Weights of a small transformer language model: vocabulary 8192.
Each number is 128 + 24 x the weight over its row's rms, rounded and kept within 0 to 255. Layers, rows and columns count from 0. Numbers have three digits each. The size before them is the row's rms in percent of the matrix's.

# q: layer 4 attention query, 256x256, rms 0.139, rows 8-28,72-92,135-155,199-219, columns 128-255
# k: layer 4 attention key, 64x256, rms 0.129, rows 7-27, columns 128-255
q135 101:149122131163118150106123136180118076130123131132133133114159109084126160146105188174139092120120129138166109079088076133121132111118125126176123128134066106081134122159096135135161149127155125125094138170147142150160149142131137114106137157086156089121105104142113139162155121174150143151086132142112086092102099125156077124119131135155162126192176119175100115120125121156120150109140
q199 100:106140097118157133111136111127120101175129088128140127142159144143138101178141155163116093159131101188084146100155091132119154134136122109149143153091110124116161136119128125065074128135137161118156149131170127144139100142126112141162119137120138126168130127133113117115137134118124130132050142165080149149147140129135132125117129112140106194106128137138122134130099181151140103137150
k7 087:120108107098156118151158115146138133134182143094107135112127128147189157131097088129160125140111164137146122109141144100072117118157136126083141143174140105113157137128139096122065124123102146136153139079134117130154114122104104115132156105113130136106115113096140129142136123125177093119127152138088126141148089118133136170114133154102148124103161117115111096129136135148128116147118
q8 104:130107101112125145141122099121147117120082143138120105101115148123148094167147120159125144131104107128126124102153137091130091108122165159138139170184116139137100130148144106130122109156125169133152139150146139157128095115099127134136137093113113117153132109196163103091130102090162122129139103110171135108128093121175095156137133114086114123126104155151114141171143096162089148090167
q72 081:159099128113168161138091074129129142116133138123137117171135130144145141127098096142143104101083097152141146170094113089084145109137098142177144124123111103103133064107145142119112140131129133146138155135126138112127116174149112050091086121138151141120130092147140133145120091093108091160138151132113102094123124099102155111147147095127121128165136177091153121105108159135133130139127
q136 112:144120150139106111101160167115153119119129151121142108119161146132138115139119123152115128152174138132157116162058112132124137117155169135173117149169150126110134143138111163137136105114118105108126141123124133134137128049119150093122114143165180124116114120076119116108145137147107112136131134081133102160116153095155098153149077169156076125167119138096122107173143112104104106107161
q200 096:118139143123134159095168149121135118151129154136166163116120109089179125174166147123139136139088139118115094143130114084111094117148072146134112128115135134147092147115109141140137122172138128097117117081121150120122121166125128113134096090101067174139143136126133135114149113095138117118109113160080154145105102170121111161104136097138121121135138094125157071133094171137152107145156
k8 098:166106127143124135129119138117106183078117152109119188144106140098110149128142157142104117102116119167092136112069143116101151096109160162112111119123113138120149128141121103146100141098097116121136121153133108143143112088132118153153152133171172141143086127136129094121113100113086142121169144151139132153096096120138127142155107120166148126127154154146089125174117107120108152135118
q9 096:119111106121145124125092170158180089103106079115153106108103126140145161079136141153131119153128111113139162110068142124150124120083136137112150092096126150130158131147157102126127122121172160133174057178162157140108123097117073167108132142164146108173153121153177132133129200140110095116088128089126129147113133113163120142121131119104150146116169118113119121112126134142156103101149
q73 082:154125177145089089093141128088105115111131114111126113125150138149136122109136152131138108156097166079089112142133172100126148116099111116113123106088146138178120112141171121087176167182145155115101093080140127136084108147164113129134087125113080128116103130146102151108119105133129137133103125144108121110103121131109124117148153161107142110109154111128145142058103140164182132124108
q137 098:182151144144140135107128141173076171144136139090175098098125115133137123098135166127102095110165146206111131169106098136139158111166159129144108130164139165108151106141171168137124094108132171154127087097123087132111108122141159145109122149104149110130117129158131149093159159105112113108122131076148146131172108116160106135168142147127113114119109159117120140150133130125113131143141
q201 089:121154124156165115129148131145128094151150110152136150119147127111167062151128138098168122111093118078105137169112156143129067147167139117134128147144156150155106129107101153139183148149079095128128098124148127146137158152118113116100112114172120176109152169121119169086171141119132120125147121102131100129139124151090131152158133077147124138146110103154147110163136147140121116144071
k9 090:144107122093061107142143099133129125177107125137099081143107151139085164136077157110130140147121151097114115142159143090121164109069158123067157132133127101176141114132151120125153116120152180112158142087131154144113147105128173118160082072129121141120151128128132133109162134128140164120110140139115124115117173166093161103154106178127093095129139122117109121097138146139151102180147
q10 109:138142139120154133119083118147156144137141122183154130134119125115152170126116115155170150123131069090097203127169143117134124142147122120146140119111159121080133089135121140134150130109129162112143163132097083099174157157100130116119147105171114167151157125142128126097117158182108163087119130105172131147106112122141146119155105132125170158126105135151079137164123125129130117108134
q74 077:153134128118121100081113145125161119118147098162138147122119129113129125175116116141099126150123103119124105110166073129143153124123154106117073111120179128128136151128124134110107137164188145111101153130148107145132078158107102140115142132065086182117107158097115126090128134132104166128117103126160100162141161125125111155179148146089158087097168126153124131138158140130135140158141
q138 090:112146128106129134141126122129112136123129125086113115146123103142134126115151067103100161131119141151144114093129117145114135093135175122063116088144130145125127097098125143133101092133130129129135182133112084107149120109118135148128155135123137138158165131127111147121123154145139140088130094107152139114157111085116146106140116153099114099139113134141134158122105167167116150092126
q202 095:104137171118128114130130152099197101151186147143100131095109136147172124117128098122156146108139159139128106138128133163126117136095126156107162151100148122127165132177171124120121160095113130134121115166129098156132147125129115106132129104141137115128125121125117141117147128135122148097108192129112171136133057110149196152160130094103127155143104104086061113114132119143131105090124
k10 098:129117148157157089130133153137149106056160124104119110171135120154125133168115149093105155087131142130161185126104091148089102100089144105154167131164126163134127140115131114124098134156133127146101095157119078154110113176107130146124103146061102135086125117134113163113158088111123119106158121111133121084156152111133135112129109140115141127113138094116134159115150108142125156149110
q11 119:091118152148122133079095125121102131128093071153123131165175123087154116143162124170168099142131141125172159106095132160145097125150125105161125103101145125155145108149139115140100154120157133131137149142147093064100105140098145132110136086160142137109090131146141137094127135102182120149163113137071136140112108116151140148082106150141122093131132120163117129177157093123125147106143
q75 099:136148125108097162089110131114147115146129150132099087123114117141126150083124114161171101129166090124153150148134114142159146177127097129116137139106125115084112146115151154153074104127141114132083118143120126121129140169147113173134124107054138099124118117097133133135133124159133120124148108152119115136118101120114137142109133142088110120111144146114139142136180079084176130197132
q139 109:084089136156168113094122130124101132124158150080109135115174112145098128160129143087089071084099123121175117108112099140143112112066131100168096170122094148130148160121148115099166133151068122124122146166156118124110120116154143115123136138094151172119142108119138148119155135183097095127106129163124108113110142143114137125112109147102145114142142156155135127139124118136128148130152
q203 089:108098115143173135128092123138142145170119099147111141106168145098103126098134150127172128129087093142141165102109103151152172102108109108116134116116121123108142149083146136113105113124128128131134144089132112100134122136086080142134104141112146098176146145121177125086135150122138120135099085158124190134116178139153138104115162145171118087186154103152158133137131165139109104137099
k11 101:153143132174135108193148158083151134149155145145112135131105114133129138137099087105162145124111129112140113149118134063145114141142115127111141151120141127112138138141138134144137119106177110152103144096102188134123113137149154147115125174114115097116117114151142180113142087135186114160124155126156147114130145100127127135102116137078156121112147139140149120131155130084115121160132
q12 118:139151131114135112162164122127121121114112122119098131117100147142084129153143150152155150136153143104129095136160128113129162136117106148105131147120155093117151152168127131087181098115159145126141135160118142129092115144095095136143096111085127136086105134159185131153142118133136136112129134131110148102128092096140140141115123131146157115124091127136133146104142178132119093117163
q76 094:108123082137128151129113153137105077090127118102102124157167178123103159158105094113145126153100082156165137127143127114104134129151115153120159128147121117136111089142111101088119131141164104136099122146107067144112082132143144113145120113144140140103119090177122136136110138152125120151134139119151112125105159128104108105160130108095114144132143086151119099125101144143113126126119
q140 097:113123152126128127086139143145143125158117113113152106144133081113111157139136144073136079155088110122150142066145121114135139113162141137107134115164094127169127103092129132081137122136131173120147165143117149118126102131143112117163119087122108133093161152127127179138143104118179129133116137115110122112147122070099113121170127150123187112130158166108099132118107087094121122155148
q204 085:117108102122147126130080102118116128108119121127101129135141123142145086115148080098137148126139136106126098129132138096127147115090112154140146114121099101121074104126072110152149139160122136113135097141148119075126061085158129137119130173105120125119111126114130131132136126079097120112135116083089141112124136152150122131122150142132165181165133119055140129116134128135125120118129
k12 096:116100098140114094165137145110141068183128165144114197129118150143121113130136094130145124144142124140130128112115127100111166138133091138130142153133090127152136114158141135150095109123154131155118146143138161109178159098116154102107117143094110131148144125135137124174077112117095142137123132118128093141086113173117145105137110134134121140099165123107076113117094111129157114096117
q13 112:135101203174119105142123110127103107111123148077118123066111132154097096136112133116120142092144150074113098236110161147151159170124120125126139115135151105145128153152124127113158107108153135142144108147086145089113113131131119115160149171116103145123109123178165110153133158141141144170115146134113141096151104154111127162158122164114140170116116118128114141089156162109086087099139
q77 098:133114113133136128162155100139163137075165127159074142105144130109125126166122107123155152141149104131133159081132150122150124088092134100148142141128115128128172113140125106134084187140123129096093127117126105145082112105121141123114127129153145125107100129161156145156134105105100127116127148125125158108086100130108115147117179117151072114147130105181134141120098143186147125194103
q141 100:154132178117111141170113145108138176094090144123107095155102078128058145148136160118109092137161126070140151160120154103141132147134160099122132115122167126165125154118144092081114139169127146128146127140130130117136120145095168127113133109124117158114140145136159144114089141104154125150156136125113100167150132125139116117112122070081116133097143131057117135082161104121173155113117
q205 085:106126097088116136100107132141117141135138134150091142142193152121140106090117138139132102147109114107126132161138138158123101142127163096124123169116120095189183131104153149111148141088125090118137129187128121121128105093094077157124125088108178139152097127114098100129122134135135072136137130117125137129081135143122128168131146131143131125112092139092130122152128107141132129132114
k13 095:115118138146118146178128187158121135088152105125137102187153124106135171122115123142117161154120112088134144160150128148142081105122115099183106131103139126087145092155135123120124152099140125103124115146106106123080134097125147104114144121118146125079123149113172131160096111129110117101161146092103155119129124137128099117176118129173103082137078165137118135113109134133150129139153
q14 117:132105169082087128128107070120128111141081121091149142143140097134107159129150114162114113125102106183153087110136147143145080132101129176102107128125117137111087121129102166123126113136097151116118152147109139140141137101156119118124108149087139125148107132080092085155139095132108154142175139144111128107100158115118132113128162111136137151121157103162149125136134133067120150128086
q78 105:129146094159103108141153171090167115117127143122108122115141115175134122126110105128112121147172094136120144142126083172168136160136127162122150167119127131128138121131121122139158093170160126136087168117136162158132117150155128163113131145096106107132135148133150144105129109114139136143100094146159165147123110134150129121141146114127102144082100144098111140154145144123109134115152
q142 100:135151141129126130152119117152099108093162101189154141107140108137122126097155130092132090120062122146147148045090111174115143134133179124116188109132114124140132137131096135128152136120116126125131101095113139133130134137107118155108153152163154103124104101129112147136123094111109140141118096149112140105087092108133109137153095142159097120140139170130151115162109134164115130114125
q206 095:120151139158106127124128124155114153149148133123167124145121097143119164150059101124155123154120126127115116142160135160099126132109115146084130177125121169135119119117123127112124126145093143130128176105137090125163132131100193137174097127142184111115150132144151164118079133114119129128157162151157126171124063119109192116136173133125138140138214131138079166127113135152127121134163
k14 098:102123114149115117148123117090132152143107149107103119138162134116116142116142096117123189159107090120147121115143178107138119146162113113168158125133077133110146139144153127140165158165114106150109093115158167137147139102141117103139139139138093182164095120175152114135112126113097124140112119119118106143144188103102168131171151114129127118111138138121127105104103108139112123105116
q15 113:091127143141128144115119140160164113134192123133137150165095099094129142126141177106119131147138127094115181122082109085139134156122125148153133119152091117104155134122085123124114144129100168128122108095130116151102089149077087126099120117112156174119132131072171119128096147134104130152151131142139099093116102149147164135154131117103084112151137147157117133075096121161117139140140
q79 098:126143147133153126139117112122118143156108126166066148121101089069116098143138137133134160127114113125101137111123151117104133124160184135106147141149136140144142117151167100122116106126081158137090143220151139112118147118104151160140148139088107139116132168142088133119131129127120130152124122141158113142168099148129113139105165091100168143142147152160113140114103161113069147134128
q143 105:130142113134126103122133119144171102139130116148171138123147117147127116165121131094106115106138114120132108144086137121171157140161100122116082164115164127108105056192115176113125133118104158117123119169141145098097116130147095111120128148115172155096095124121118064133148135119126123126161154106106127132108147114131162109132121150158090146093167116093099087116102142150158148129144
q207 097:135141146105123114212154140121150110135109137146090069140089119166110092136097120181130125160094120133090138136097127104165133121134123147173104132111131113135083125133105130165133160123095128126149101108143163144112119112141142086153143122119158142117132103150185102101136169133125118095148162169142176104105119173181098118137112120145127089114165155112132128134103157169111148083131
k15 097:158161143103113153141166119149146163135138133133163119134164094136090106068133109092187122114089161139091135138167138120099113163157134086141140136118152162139134126143143147098074131143139130147107100149154154143161152131151153116182127139117146097098129097195136123140168102126103131162154123143114124155156080129134132148150112080140170126168145139176122134102122151135094107110096
q16 128:132137137088126114131151090169155081084145141153110118096157124147123153101128119106126135108155137089141131171162167122115179112110159132120131127159115107171152147110147136149131129159162161101142086078159114105144141133154182163126109089151145126141097135152138087088122111134144126132132165153137054123163192127131140109091091125160117142124151156113134093129114127107119132107174
q80 100:099136137118168153136132145118111170114157137146145102129177157075117152107148139062182125116126077189115160110093135124121086121130116162112111149158102162184144178137162102087101130159071160127156109090178148122148114119115129143142145104138115122125134165142092116112152131153125129109090109132103106118129160117096102121160165143162111124120109114133108128138123138160121090117160
q144 097:126101105107136091149086080114126137123142158116152102125176143157103116098114126145153075115180103152142086118091089116115129109099129125177163120146100118116108106124130119112141124135125080150143155092112152141117114135150137082109084134122120128133122135101122118143098146117146136171154114084116125115158114152130110128138107165160124161131105140148149088141133110167149160134147
q208 088:107129119094139111112092124154064140113149123133137105101131133161114094124111116130114110103045135120111142170134136114165152104095127119129174065137152119104097124117160146088121104105146124129133114110108114085167140137091137114102142119114113155153119152131155100087142132107138146112133142150152032132135131127140123181141112102151150106143136136142145120117157108107127170126115
k16 098:151148108125115114123111165131115141123137137170130152129102123121057085119121132110125108118105115150105114118123179107160128153134143122073118140120093168156133100154125134098133130133130099107147135138086094076108159122141180134139099144132139097109175172103146149152124155123131121075120100103108122118105166129142092159122146074128104104159158148112090124125123185126147139118139
q17 115:116132131127152118137132088099124109119182161159120181133159156112128141123117133115143114150151095150177156148088116119132106119135116128131137106155125138122118123120072130110123124108132118128155098128132118139141128128134150127119168118118145113159152105141140125155142174113146146135124157089159126124139156101145114133138116090138113148148164126088148155119128124137182086100124
q81 102:116157121107111132105117152145120096100104114116139120114105152145139092119133135128124191154121124140194122107125129114172195150126138119088130146125141115154170115137115100117103113122133160166083132144125118109138108158143168120175099121127089136098141098137110113145112122157155118128100149173151121108137136127122136094126150087140128132143120133163157121165104196114084162172101
q145 096:133193103098171137108147130140114107149123131102129127120121157097150106115149081134127149135114098115124103134153122118107121143143115106149095093127122109124102134170082111147145127110089121109104122129150165117097121076131103131129104171123112119138090121125142103173134115134172159123116083153114093121161129135144120150122115126138126114109095145098131050121140077195150113133116
q209 091:141140133137157134123149115111152132117173115104159131115092132120138081147122172164114085165112117125125113150139110102128106117112145151142085119114165105141163159141142136136131130160101164153145151097164129101150136118098121113157102150127139153122128133097119151077145158137145116165126135116147133130107083116125134124139174159082118135139119116124118112093136130109122169125140
k17 108:145154097108103153088093189123136125089128106090169109124109154150153108145134117151111155181075128108095118125124097090126169105147154150094135140161120107167124081134146147155108121149150142112093142134150096104156094110160150129112188109116134183146100137142094129087162090087151118154111143119119160129134106129160150148164124132133116123145108125145091067174116149127140169123120
q18 124:122141078114150110159106105121172117172103117132114134155120091109139072143077158140137120155119127112079164128161124098138145120159137119132153138128155099121103128143120129128090092088107109112124176165133089156086112168072102111146156110105126129124134145088134135104133105153133116114150120120083157137167100114118112067149147116138139137139152108164084133136115103119118152140123
q82 101:129097138123152126158145126151114145159105103133149127116119099076143112170119120158108119088106146122125124123132138118138072135153120123134110092132131140132120130113170099137131136124090121106117117111158132117158130156171096067098129083130098071119083142194161130170118131101102147141129127122098124120106124084144141152090091149107148167108107133106097113131154120142118103104119
q146 099:111128105130199077169103105113146134172089148129125143159148124139115118105138152125171163132123140124120083171134123138116149101119143139139172152105155106087099156138127162103122153120155163138113129120135163170108132185127080154143137135146133133127133129124109110117116128127135127123092140138134150113175116113130091109137171157163060114121123178128141103116133151164102124135134
q210 084:104150143085126109107130123150142102116178092155114172139124122147164157122110120148108135098122135126089143152119100138117159120126121108142140091119139120088122162171159141157149140158124200147142162136130165171143151144105118119171134129120102169137157150072146173166129126146117162163085149150146138092145138107124173124121133130125139169086142135139093137143120104114113148130158
k18 107:116103122165113146173168155137130146100131162073162168138100141133119139176143196149140136112132198137139161099084100127133116113126153124133165125142123151114127104154134118093111141137119097132103154153162127144147112130124121112115125120125147113114100135162180139091113124131119124121125139135138109173127161100120188116124097146132127107127132084127097102166142154134155103171089
q19 112:106093104124139112104089089116148130112120142104148141137111139113113142136082147173151094130138117143126097138141123143145146101168118087149129105085103084127108134149146145091151110095166169117145121178147116103087080100128114139149069141115136125134148128099092107120145113155115147182156096117136131121126170123128153144132119141080103115117119147153123142146129126091116085138130
q83 101:114093123164143097152116133108088122167152189127145129118178130142087119135115126149093128137153133150176135105156122117128124162180102127148085098133155130105125114148088105113134095136106096132135102120124105178102132097152168106145117136126134118100100095166102131155122114131118128124156134135176090157079111099100112124084169095091128147142110126123129126111098158121130145146145
q147 096:150113150143115121126147147118120136156129106133128115113107105131142107090088168134080107123089128137178144087145156148112142146130125104107125058138177116110142151132125134124103123120154130108156127104133163140150116119126143082118095125167124110111146133119121154084150115107119129103153116172121084125120156145143127142131174201119107101089134109174123139140162078101149120090165
q211 092:140125148119169114135136139114103084109103080149111161114115139092133155112101136140117127110099106126117140103158115133122155165101170115146078140094119125149131138119116109136141144101111102133161179078143135160121097143122160167137156128111109128097136121121084128132144137139155098112142087119119108117090184135101188142139124145131135126162107119117134150108095154117118159109154
k19 108:122090107128111108144104136110140119041120134126187115132156122118158099126127084106107123115083089135142112087149152121125104126166155130134119130149194153098165157158119108067106119135121130106115138098137058175132140104133151147127116115112119149098088144136130141165112158114121124118125112136141138119120123118101140117126130127126166134152216138120137147094136128122093081201105
q20 131:134084102107138099170135126129104139128104081109117081123100147110136112141080131110101157146156142142102130142185162121180121127087162093125135154123140136099159162132121153133113137135155118141121143071140125149161138114132117127119104140128110129136168106104154091113121103091107134142102171167130101139128124150092098116107139147121133082117093119121135142161120142190107120142136
q84 110:149090119120141183149145163106090159125115134127140150082101118120136140128122116094112123099150114172119153214123111101152129128112140111105059140133141130118142116130086123144122131116117123139103155113118152105149097137173122063112106112146110125123126099097128107113130174110163129164118167158134144145113105104182120135097096153120122109121105116155135106106142094167110102063142
q148 105:086106131174144132101117166139085126180152092116061104146074173121130145113152134118077136103087102121123134148146095127128143124147120128104153123125123138081159138187119111127147140126174099100081108127144129156178152080110147123100116105134118145126107102098127173131104131126121125134157136123121136090112137108077106110112158133096162092161156100111092179145133144129139083113123
q212 100:123140196143116119156129148116133194147109124140173130173139136181131130138126103122167164141148161128120107085186112114153142137093128110168116137130140139157114131137121137121131122108155108136143133094153128118123120145156142113156128138163130141119128128125166089155128141162167155102170136134151181110156141143152147129178167129147121143146146107153119159135170119149115127101107
k20 103:113113115120163188147112127132089092096108099155161114129121137131112130117176102113137120120130131160100135160086119144138135162127159147122096159163112098157142153081157162164152145112074126143126153097150106112093121153117145140126108137116108150112132128167098127126147151119127134125114114158135170124120139141212106142136092109135125115107160087118193096118128121142123093148163
q21 125:116065110127118095170154104105162141146082125136172149174118128126122138149093152105118128144100142123167114136126093185170111131159140142127091140145139127076153120119112124134178103121116144154085140141132147138154117124119118117140134092155125146139131131085153118184146126086095077143115122133122124133119159108120118124142147127120122141117161205119129150155128162140137110114090
q85 102:111155118102120097151105105154146127107122120138103124138091122123138156082105139145144114133118146142100116153136120143123111073175126071116123112112112143138119060112147151107116139112100138124090122125077139110162123113133156093102135119175163123119144105126132173154135159075118102136129086128179148180126092108130137120145139126147125167115148121107074172158159141102140124153122
q149 107:118117130102132128089139099138179108158128120104116124137090132106128101111119174122125147136134131127135127162113139146162119141122167116148095120125150112163137189082134132106109108130132154105140100081104129091111113099125132104124105106143112131104137118117134085115144112159124113150103134139104152094136109099139150155181140096142174086156114126148113143155120132125089063122133
q213 103:135100161116136165130116144129107117074158134130128144142112137093113126126134097149155115099105130116183115147145113153148104117132088140154170110156179123107126145140145145154195103092123115083116115105118106145095147124125090107125117101124102128143139105110117173149135165154094129106148105148143130123102071123146095165151150088157165099121163108137120152117110138129104141150113
k21 106:088162127126104112178084103125144113158124108111110091091055121158116125110137117151109126147132192136127141138142138119086095114146138141113121138121119164130132116168144157085133140135132087141120107138119135166120142170122126120122148141095146111121142121100137128116159117152112124117108120164153167107134148089117149103153097141129097187136126112156104074159123157114124136141121
q22 124:081137151122111110115134137158125112115128125161120101107135150133123164130135131095155136081125173131140105140099134111115113171100156125181169105131180126110138111161162134126105162160114140154145154137132129144132151135092086156121140085152132134073141130157081118147153119200153120131124154150141142132114101123123088105074196130143122095127111090116173122170107138143150094174142
q86 099:125121084127154088098161121093143115135084123124155144149158157103110181126105180135122141111185121111150099097122100112125093145106133157108086172085094124132141137147133167108107136113121133137123136103111159087095162143121116103143141105133125158164113146179152142141126145133128142092134112108135153109144113094162075096134138135136142139131159143116099135164106115118155142156183
q150 104:054119176130121129153154112133159139132116126136099161142111147131123131128133118123194145151099101152114149129113152131109102077145118131163103116145094139130144125098144113110130131082170134132107120124138165099154113142156130137104114100149096136149158102151136113106133110133134125143115120120108108139106150110124092153130118110112095131117180117098138129131118145144100125173137
q214 097:119115111181120118144161163183144105123163123162144103125173099160156133153115125131117123178099126143116069138143105164168103182142136121098108163171122105130135149129126139154134163143118128133116103110159113144135130123107110158130130125113101132135132138157133128150148163147136160086190080096134138165138134155146128148147152123127129154131128071129097118132157122132140133134134
k22 100:154119117092154157116149124140131183098086150126109159127179164077164133140167155180130143125121112175130148114098063127131121128120112138069128112155126114145116139117129092095125161142127144144134136110102106074081136086107130151148132127166121119108121138138098083122079101173132106121141118101116159092128168112082150126121145094112135135125186144117131144118156111110078147097150
q23 114:182095094169139110128060123107152153131146133125110123101156062158109158103099098083134118098168123103136137101110120142101154132152130161161153162108142075106132107119126117143119105135168146136115160113120107160101129183089141172144102121090130075122072122109109120141116111106142116131121115106156099106110145116117143154127131104136098168140118159134146092133129127121137154139151
q87 108:151117131142106081161089085119126121092146149156147157058100091166157102133114113116140133101184111099123146163154119151106143156124116092107129131118142096113161110104086167150097153124132128120095137104142142104115157122123122082112119111135126129159151165112119129153140134116120157109144166137146121132145096126139157147161104170113138119075108139138127148093110155122123141147109
q151 104:129134098109120096118113091164173140094143146126095118139130134154096130088093135123112112131133156108116087107088112120102114125119126139159119133119089110124126094143117136117144166155141154131144143131159152123114150106117117135132141174129097157152163125107132132120118140135141129116166119108124100109160152102147108119171163152149175183151138126144151109155147080121106139116179
q215 089:133156089132108145132101124133114097150132115126191060098170165141145151082116115116131147135129154148189091125159124132109122098143114146171157134184157163175084099146127088166116149124160163139149132157114096111177124150130136114141093122107106128126112126136122143116148143118141137146118138146136078099158168091145157103154183116115086080103159137081135114162131149111156075140138
k23 110:129137087178119151151104167131108106092148091160166171109127117110140069124141137123097140111134096121109131141135143150163142163128125112115123146132118120107142159102154142142157092130142108118135118119113129101117118138132121112172177070122114111159140191102143126138177110116107107148157130096115079140135162119093130170133127138133103080141076129121106150118112127145128099105142
q24 132:113123096102133137181124142101172097122118112128066104142082153162114166143156158128135170113101169128140108113108097151095149141086113129175132096156138133113143145150107162167188131155159150119125153111130136111096139135129137104114139124107134170159172130116129162128111132130111136154093123157099137150133107097104151080104155148133111054105122113111126143075122140110150129125125
q88 109:107121120155132120151155151104157123120114149129097141155117082111150093188130127125118156120148146139096138082113101148162112115161160156105122149153142097124162136138108095145092073159081158130102152159112127127130114128103142119106142092110132116123158092113134141124107127140119097104127144158161164136158097134171135154135131106098122145083145125172138141141164137121078111099106
q152 092:131089135134133126151076101138141113139115091144138129112126130146119123135141115078142138132093136104139076118132152162131142103141100108110166125116139124115098121145114097137126133080134117136125127176098173120121142155096142166147126114108153114113122146152116153139076096117140115117102143096140145149119130126137122149120160096134165085110171123170157113078104118093157099103075
q216 094:131095143079139124157135143111125113150140116093122108138133121108124116119131099159108110132115137140109111147073115144098141109094130123154101109159140150191125107079091108094134090182138171124111142156104128155140160104156113125095121093118110134134137135110124118129138120134142175146102121100108108128162132137134136143157130129094141143126177144059093145135127162112146122177151
k24 109:094129127151154121105117175149112177086113136151088067085112137118128135145087128127155136120150108165109138170161110124130151138135137116130111093130145067089118131103127113169089143136131125095133128129148122084152093111152145147123091124112134121133140149167117160117150121171136107099150102153122154118142176135121073123104102079145143125114142124138129080127180123128103154126158
q25 137:073072129136113115104130101104164101149118102140194114146104094168140119086148130152051116171103147113132154104146126171152135136165114113100137141134127111119146137130106108122166103103172123128135129140099116127125107121111146114159131115107107103103111114121097131175099136107137130137103104147156128155131109141146103141106094148120117138098127138130110117151147138113162099062144
q89 112:091100171115110138105171159128111126119151169120164133152093150128121128154147138166159118100129121085156102090144103113169146090129111158090133132182127132141121151149088133167142133118146168137090124129129124118123120128132149096167139100157138138130159173196068139153132065141113143109111109129168147108123121107136166121121123115136130087128138154137116124198128109119144131061126
q153 095:121119111152092112121139163114120101119096132134134137112121118121100136134164147133158155142135139116150134115106130101108134102139116118162126116132110154138157146113156138122118166127149153147113109171131134117139158168158132150086131129153167172137125128135114155099119123133112104149130121166112127138147111109157148092088094143088107150091175100119152172115122142138106213113144
q217 090:142108125111147120134129142103159116165091120090094137146130138106115156118134127140099106144160174113196157084105093165139166129144094117134114130109145127161143134147118127106129106103119089140115134127164136119115097144138143181100112104120117106104086126099120077138116143117123110076118093099119129132118162085149117147108115102148160092147095093139137100126154153091113115143116
k25 117:114085163134126106144128115100112091155151130109113120099118126122072125135098072161106089125105093114135132086107117104148107130147111123149121111117094110111148107149102144184160167136113119136146076147135146141135108112112145104153160130137104153141157113166077116136162143149120132082084145134168113097090194089152156098147143061134139103159166141125164146135129168137111134133126
q26 129:108056142120137124134168092086155125144125092112133131124085127130154149131145129126115166091126136116156104189105130147145110117106112152131156125124123199121126146123087113140115139097131137130150145092146107134157153091137119081124132113128087160184116160121177146131142152114114114162099161124106124120137150089155115117104148128148108113099115116105105121147099126144121128147112
q90 102:109142157150144142117139137161113098113145097121083106122124160168132111110159146113146134168137120133082126149139137146109139136127153126121136119130122156115146123091128119138137133116144131126111148114160154114078152113094133123143123100136158122106096127199092149175133132123153167099137149088106097123154089139152161150119100135132139094116129121147109121086111124120135130192098
q154 096:134111135142129154154134134108090128146117136145111102079119153133135125114128107093139126148101182140137127147162125114152167139086088097114121144155124096165109115098162102139101149170147098139150122102153120123124134138124079094134145164124142144149131060139135095095132129171165105126130173162122130128174146123107101134146135132163140120184179124115153114119131108157105070069127
q218 100:177117161120118154133087107104106141160123121133115106128092083078135143133113128090125113134133135142144112141172120123152142156127132140159109143139169147147152112124125149140141146152108129151119126132099116128101178130145114110095128136151112134131082142123134106086107146121112143096160101119137103125134173103136096106126125158170179120138118158102132112099112117165154121094098
k26 105:104128140160143107111123098158116131125151106148104121139148132120157073122167131153113132181168120168166119122151110150122116130110104107106135150097156093100080115117114111116102135138119131121138133102163117166165160157094143134143092101113101112135127118101182130183147116109154179117126140139092159146171138113116125173150126127095092146104115133136123121115101118137123141137125
q27 119:172149123139167121103097102111108125091132110159132120136151122159128151149126155124133098153111101103137098155117163104160139141128113151133144135090154116156086085104105102119101101098119178111172130175111138140128073180114128130146164156111130153107136168144077095149112117115140146118147132107114186121155119147119138160167169118080119113172112126129083136109150133089090146138130
q91 120:122141151112121138156144083124111085097144100116118142126145137142164097117172106160141154070121132122073120112143144109131137128120137119169162126123082109115137153114135131102108103130143137110136101123119125135089102112127137118121144082153117126158105086105094128142130117093115134135135137087119133099114151165165155151184112104113132167162125122138107126093130115092115131136131
q155 102:102084105114122100123123150169105121101086154136152138123141135093105174125129105153113149153130100113139130124140123135133142108140127105113117098137105116178126115129124132124170101141194163118124150170168087094112121146160119164136101135138068169103135128080136091105142183169145121131116135108089141118135101140071133124112131137106106146127141125086142165130166117119194122129176
q219 094:177148100130132121123150125138163126134112146136175090156103095129129145107162087075103096117122130120118104121110124121113172133113150097123127094165131137121135123104086121144104099131140209121109103128118143131118115110110154141126112106120111143143076134125161162147147179166156122117136131122128110138149148124117154111137149127133109130104148123139138179126140104124163110122133
k27 108:125130154123105128180142100100153102146160103104119177148117128184143083150135151108143175093131136135107165134123152131105128136132131155143177114175083137162130112120072091124111143128112119142123067172118125186138138095084097120134110144086130128118132111136122130155110137098102133145121141139112097100133118117169164159164145156131139140133108110123122137138110089150151130131117
q28 130:120072131141127129121103155111126124131103101132131166135104111145104110137085162131103146180096132097128199124148099161098140140139095128193128099156152103090122114146115136104117156169100123111101125098099131121164108126156129129121136151127121144106106124110110178108125128113121118119115064158143113131100131145151156102131140142176127089076116148094121125144114132107108156091149
q92 108:090116140110119118183087121104147150119116126153123117129094089118090107150047108125146143165118129122134174159161123138127111135067103109129120087143149151086117079150132118104122122134114135073131137096085142134102092179114121105131142132109138116147121159126147110143125128193096126074124082135165130133129097130122144131115100125095166121119124088136061094127102143150102140073115